From a checkpoint of a small transformer trained on Wikipedia.
Size: 10 layers, width 160, 5 heads of 32 (1 for keys and values), MLP 448 GeGLU, vocabulary 8192, 4.12M parameters.
Architecture: learned positions, no biases in attention or MLP.
Training: a variant of Adam for these matrices, 6366 steps.
Each number is 128 + 32 x the weight over its row's rms, rounded and kept within 0 to 255. Layers, rows and columns count from 0. Numbers have three digits each. The size before them is the row's rms in percent of the matrix's.

# layer 3 MLP gate, 448x160, rms 0.106, rows 380-406, columns 80-159
105:115093137178121080103108125134132148226096161106135112086108150149091143148066089156095140170170093160102184187165127145137101177097063135136126111046122138051119119193106118144089131130141084180155101125091177132130163176144068137140140115
103:178117130196101137135144155086178133175091127092106169176086160150121150161136139093127160177095137157119189145167105141139084114070143131116112163172198112112144082187091132174096121089098120092139146130130086123150126122169140158189098148
094:080117152102108098114108167129124132157109170112111128139065101105124132102099127171134130132181116174095158129154088096197151120191152137137174115140112134093117121110108168128170134100114096178111096183176148137173116100106064111122056107
099:118097134099104170139148153115092058083117158175144183141126156173137080074141156098141090111126129102130118133112077126153146151106111124108099109133172203067176136108109062151116112069115071079163188150128104145108149161139097137176157145
108:157153125160134090075138094121132119157079158082137135104113180107108124143068100058131106117162131141140111149134062125204193072096121108090074162095158061128143070156124188105157164161107129109165093136173073087115113102118146143108194103
101:077149109169160141148127068140164123155121102116108120122110135110079176176062143149140079133097111204112181153110116149145081090147117156141057118088157060123204095079094160132058105105147142112124156100119196126107132131161039117087115150
100:139117159188087170127076069099111145099082099203134113137178145098163137115156136095167140120162122139070131181155167122148089118127152114128164103186097137160106115109135047107166121120166112061115085140126043116175173106147152092104092093
095:193147125145080093061147118140140072128083068121117052128156149130092150182079062076113120105131124135147087118109101144076115101092133145127083080130138085071119152121098153152103119108180087091159168107067115084115132132116134121088077138
094:134198181115143190124122094141171152108159195098102145132163156097112154113137147075135155142115117094106067059146123093148109120152151126163130117081194115177144153179106137111196166158141177139159068129197105183116124103135076111117071117
098:102142105129131113161093193105101108181145090142112174127095105082086112141116154089120182108228118163160159105123077067103129081057145138080093151150126165074160106124099127178118178177107107161170167140119163159151077174143144146137168085
099:102123130075132110095081129097082171145097136079135152125156184118039086183137099185188143087145077172201165138114133103098150119111058118134090150128101139085124111109089176142114087166138115172142141118143161078150095174107143118083088165
100:142090151188142110130114167147111154107135182058154133159055187121135162133152084150164120192111148146084121163196091144111162052161128143102101139131173063059151150169097097129196134150162142092171143124130105148130098127091149086109111108
092:115163103112092122183083125169134136130107179066127156120137129097098087154115126160064146147128116153137128070145158124054115166148120116148144216130100102095063083133114172181115108071116098183136144131166055075137079124147166097124096142
067:156088036098170127109154132169112148187082138119084112144097112154153149137085108128118109153099188111109127145093156083136151122147135073043145158141138116119117114135099161128129177123125119109116165158143098084130129136106138127134130135
104:170131150140166146184136127214119042091131175117093137149115103102144121120074147130144163158106095137141122131169160075107124000142149216153100131127088127147110096176111112078130141123156064112170172103146155160127094029156103110104126119
102:119140141158119131148129086165096090103114077092111078157163150123094133118072180147120112084067123091087138184086167128113149125073077113165093141121149117091088085157119165139096126115107169194149147141107181164137144097172094059119168085
115:116120093106155108179095167115106099113116132173133068128100217099084085093136075139128179091186118117174161133151109088099169146142094096104050203127139149114200119090103091132122118161108155142102105116156164147142156151162065121162148105
095:190126131079119088133119093093066154170100177121190120092107157104105063082111181114127134185113090127081188151166177161133182090125085172177143107183142148138110157168090110166144121131174110101173087114143131121140214115191138098117110108
105:124076139098145158168116195097069147136169090177132078123041122118114068160178093096134172132172091074099155141146122108135161131145093050125167148106101079095122126120111162111110070137148090104080107140078146111166150062112123067168142140
087:164083175143091163127121116140091117102172139092129145124164158132128161138118175130101120148184136120059165136135140132127108144105102122123156138093151117104076066145131069162163111177153114147112076095173153124119115141161143148140108175
092:137151173170106137161126105150159112106137118041104089156082164142073194169096202094134174171100146128098079149138106119126141106144160127105118113172171129170166117116079093144119147168192130131108088132170151089096150153114104106074177166
100:155121172150147196130135109090136147098129153142170097127135111110143125135090166102101114127183146101105167123165093090114125092094108092102166143115149114160121100128121179102095093145102123207079100149187182158174147119185147159097044190
099:142109148064182128115062124121132163089149162150115153078132149148148160153123144119124166154165071112110134170149118116091114160118148148145096137136112123126045115163147104140100105130122147151202134107147138007150117147080153168165096180
094:145168159115138151145118124162118130172129131096089177089204095095140178136078102116140064123076146155084091112113115129128156161161117161129199055098142145131155145186150137107142103087091129118135168088171156146122114101155102116103075106
103:168142119129122064159154130097147189095154168107107122114150132099095144104116174104116157067164082131131191138117136170099137068117125129140059187127106092117108112126121115166115176181141144125083111119095121102057117107122114062140143138
103:097096107143131112116093125120112085095158174122114131185087148147114112089118190152145156135226154119108186098153154092124069149214144119128105206122151085083139090134112073159081147155148138099169164151136104110147134145142138124136123124
106:086117129173074123080127147117135101127112140126071127151135136073129105130120151132164130129162133146169223164103167095100113119165110093103100182150085121106108129117119103094064099096195106101148141191092109128163229138151092090164155075
# layer 3 MLP up, 448x160, rms 0.0968, rows 380-406, columns 80-159
099:133166199072122142048140100105123114138124135131187120148095110164098152135127169137130144113121146125178081159148125137135143150080144102175153089133118081217175108154155124163112131100098137170130127130161129171117146149114085125138183207
105:072089100178152103091119151132169109101145122120137184104146171137118080065107054125171104055141162122145136108150112117171128132154100134130127104105097113160133170113136114116131174056140141124114092161044114121101152200060103140117112114
098:159121056091119173103147093056128154129117115188178124170140095139114155129136144181129170095119107101164159111109186186113084131116117121113144165134087100115105103140097068164102072084139141100122125111073119156131122170111190142114181176
100:108159111107168055098143114144081103065160076140087103193139124155130133129124179076114065077133126105117129121074133113151153180188103120085147117149172096134163098054149135192125147116101145132134142127166100163128118116140050138123084192
109:095082074116126100136171110130120098150190137163107105182111148174161174172153129128110136172150109103179159147134149129071095155191106123150148129204111122128171164118136193154109178053112117160123141144137152116151185172159129116166102129
104:079143139075128137120091133143134088107115110137132093146101094138124096177140124137131088186127103161131192112150115174128115099069106117139113089065192085124143047147132100093159143082132172126118148144112129129119227124125142132068128113
100:178129174179124155123100130137141114113061146104119170105204154146157215155111124129180129164101136177091162153118144146137082190086123160116128121138147129137108121112143163090124173133158152086134136182188092162124174122131125080091113132
094:090085105161119092113126119087073128194105153189168127152128100105144062126157130147110107174186121113138165174143101127066137158138123123057110077185135094203138126112110148110136084133070142101111113121146122121102167080170119150117169129
102:124181163115146144120162189115140183173136180153096175218157073161129134155138160073135145075106147101125078125115173130132142173145124127118125112141162133119163158163118091128127147088125146168152119109175142162083139165118140136115131143
097:168107107082143106137063118127157057160143114113123104085116125124109108151111205126143106149125141142078120070081093091086133066107124092093159233098142119162142136149147164156144143110133149109117140146079168118194097118119156184118129118
089:164106102144203084125118123161133173169176130133044110129177112116136159178104180107088162127137112115182106186160111111180107077130095097085131168142127149141075086067140140185139095127103195162172190134171136113161100152181125143132146176
086:131140200192085162124122133143119115120170126157151151127105115153114145113143160191161113136082123064064115152210099169149122077085162114133137122144156112092125145127152111115122139138182096103094160156107106129155100084144100149172176138
097:195146123118150123116125146166169137165093150081155117155080178168146132122136089108154051139122074063169144165112093113141156141131153131131132012169125120162187147113086149145118122146126080102130127168098136150113142134130130175079194147
079:103159122086082174147144115192171129153127148075109104167109108123124129146212187131112116169148113114121156094130117109167112139102093179077102110106189103162126058141100117119170065166166190143095157086127116134067083097102098137110205101
109:130115177132178138168124156179169159091139158110128172130068154136147128095110135122098146157108090159159177122101186129104132101160111227129159094057083141123142050194137102058132167209115160121125164115114136134148160127092135121060112061
103:156164155130122098123130127145098161075126125156128135155121103130118096081111166088125102063030167097089127159110081097135126128072082161123142122126135082134105114146114162170125129079107131191131114157140171172148131112185102129079166111
114:058151111139095122094183147139131095122086088131178121159133083093150108138048073112110125147095121144102115135119124125129157154172112151134129114120207165144097129108155110135158162150114215148133156142164108140099156186050136145157157107
100:120125159131131108079147155088187128140101113121119114152128123144104152170162068147126134094073141113156106150130107127111073089175128124121179059201108065113077148142112179075153105091154155102113155100165100137057107181149152120112049170
108:101098166107145134153088125111123151114149149114153162154095131053113124137182070109137181118127095086109140084123131109142194184177093076125098157060079065094128144156102161126115127131121060130079096157128159094098146094104121079172137133
095:175153127069109162072071092082152096137136126112177136113165141090116117128066120098077081093168099097112101114117096153091133076112140058168163157144121128086130104113105119130159081177114166151126085141166143125120125160128121112155094140
091:159147140159145124154136101130154178128177129126110093119021112133145179137083196088140151149114158181165085129158085101182085126176177128129107147177177095130206123129133100124165140130167116150080112159107177100116137069098122125076189124
107:150204196111141201159104142114159129158158091089189149128144112152095155114112087096102099121089109087100159120113149101148124121130123104150155099084147110182135067158141168106108115144086147153108128156129200105159126096156148170118114191
092:187118126154129129138065101166086161121153102125147080131123114091127182119127205134097135136149103104079111113139116125099118088083099075149171081142136162185132102095146083148094087099093103152122103092131176140146141073164142104199092067
099:105167162145126155117116124145157139140096159078077158039204139061128164133077104172169091074119138160093077064128083094139111180231096156169132076152143107115170176159126139121130079116118197125146153124127145123130144130130125076111066087
105:133085086084122107181106169125126138149148126165123106116143134130125147122110195162140131145116077162142110113167100160137088176143107105111115180156145071130146163163109119121163077138121092138147162079157126180139171106165081056155080132
101:127162125129093096126176107128160143127128133109150092064140137091129127189086111102080100104074139092099103134106135134129150104106125095115217118171138145175087160109092189199135129195115099134066040126136087084157137112152126102099156175
114:147167148141057100181097095161120137159126157116120138134108080086129110141165143120120163108102088187103145153093197124156099157093082100155143185160089142114102100161094145130097110119180095143162134193169178135153126126204171137153119121
# layer 3 MLP down (transposed), 448x160, rms 0.0961, rows 380-406, columns 80-159
101:136082128111163121161135139106147126089112049116110071186128133162118106151092119118143114121169149158116116160073166171157115118076105142115138138142115131136132121137095107180099056075152175142092191129140135087131097073204115191119114092
104:158141129068143157113128143081177135147130146099140174119114119197130172143096131151142151161133096130124148123108131062178148126039105126097141147143091116087140130202113129189155112120167109109152118112196095118136116086141158094107137132
101:121123123179173133172087145104156176131141125190149165144177126149074130152192157121122154120138138168119151122118122050050140184117083114108092106097119112150152057164110084124083065151128171168157199086082102175083150102094119148111155078
100:125154168105118151140168109147136126105124145079133160052112105072147150104148162152118099074146175196143083156100111145119091093136144112079157168102098185149138119125141138110218154145094164221111120096045126071135173150123122141067111145
108:100147145118098172122144119146154080116135110189087145115158154150160152172156102151153107050132107073077127095109161060135149200147101142151105133099156181196133143117073072124121106122093166193119170150132192096174080117159128105120110171
105:143125109155121139141095164128125161116144141121134134100116082159148134097188141169142162188131119131140122070132140129094167204083137131141145140094109137137123189073190173150139089131149183171123133173151164092153104140164153133110174198
099:103117099072166099105136102117122114104117170153130116135135153122125042122156107148030133058127070123204122100140143115149152057165183137125065139155127092115095141096109083146102109113155122110116126099134141093145148192119061178188108163
094:068134128093155181166088075146065120150126124165091169201113073132075149137097144194138118131180173121214188147158196140075115086162163136121127119054112127090128154131152193111152161060120180186139153120145106172147134151155163126166131119
102:103166128105128125095164097109101135148133189141126153185138095097154163186139107066117132136150170156163102142174181083082089114147116145106157125134148113099158165193153101065137181067108117142203151109127096179163110162157126094107207181
096:192166118143129166090158085108108120104163125155087122093091150153124157107085114165123108086169080082081148115202109214141116130108140092139133096142204188114134144094119124154109131161106095036151122108108083173109173106171144104155093100
094:104122098089092105123121099127141125105117043185122145136133155142178132101111154106092148129134139100155127136148125189145152107158171107101132151134104114145134097199168110099073078117167154112111133158129140134109212190184080116147173113
092:139124156113078152147126091143093152124088050166120101132168157084156113080173109085120145135133124145147048132126120066136113122139137150119143117076108137106113066148167113129108099142163076103105127090105068099153134114150071142146135113
099:201152151166184132130111118211123124135145094139170127164054181125138164168130121103139181126117060110143125168142130126112109163155165133130104111103159109249198139099129109130137115177152185058128079098122127172108119137117104089122107088
077:090185178180070132122101094133163085110117159067101112152144129145081129164140108143138122133185052202100151109143074084085159141132073156199046194134130146098084172172126139121098161183101109122145147129123097139121102119142146121140114133
104:153110138150107158121156155131170156137132151139166128115110152174219184075150145115171149154160145167089175156148115192141158179110141132135116064137096077107191156092104108063152171124132156107118109126092127099140194200160110136127103159
109:119173128148110140094124132144136086115107119146110119158101181173101096147145122131088150080126175105119166157111150195117122095119153111135143149135089162187119161217117111100179149098138114182047101121094080190119095109238119111141184108
113:181127119132143133145115124134124155130127108100126104141125133070147111172120140144133137132117140164108118098041060215128105175130167135146103113165047161157128165140107159115151190185117145073140109117117165177110099156164132124095141152
098:126148119116119084141156069094198162146151053176073140130152169092122113140084121080128126109092114141132161145066179124126131118092171125129117164089137140175131170140176165149130135123078150103128120155036120161157134126153128115185135119
102:156149115153120159126088094122120093065117166152070075104170142131168101158127116155151130166191141160155144149133108136125091061149130174118150110124155121089122113085133131095144149132133122092169114097063152154162116104085132149197118105
096:095141101081157123182133098120104104103173092107121188122107173160130132141151138156163143102118167104115166173168118115070144149126078112149073065131150164067095110110167130115117161176117169141134043144126217097133108070174190140196135157
096:153131132101110090081134108099078137114165125097140180110141076110130106094154099096085166106121087173155144162106070161071116114117122160109118144148111094131179113159089066101137110090052084080112162081103118109141124172084115128135175134
105:198127134149144093112134132129106175093104123111154113153175143069130165164101093067141130094132143151170173135177080081062155070098081113121093132126168185134112186151123143101042145157040121129101113103115133106123159131122100108116135130
093:103127136106215073195112165148100123145099089087115159128115123100117157074203132071112172104126104062143074079114180114087137176174110124143145151095166156163128089167151183081139147105107103165153107063067123113101072135147128176125097123
094:147109112142065102140094177115057097120143172104165103141153117138232107103147128152178162121155148105134169146117148108062122159170109098119149146132089139077112115170156086108068159170140081162129153161128080128110166115158149128157164169
105:118074113079110102108149155141132178109144034114114124073164133167091173135138137107152110129098147105126115100195151102133184135165144150140128054112146099120103248135169101092158051131084104151191131117133155127133158093086141146123133159
103:188122122121158125046131168124177118109161121083118122197115115113136149131070112131192120128093100117079129120143140180143141184137116114152185049112158152105154052162145079101135134144113089073167148113138137071072178144144127105177101120
108:112117133148081092101114192093149092130142158122087077090123182102139143095131170102165115165085152150176090166099210162077187078195173143159097118114081169163109132113135131195156051092145152109110072149113091083124168107148119119116176084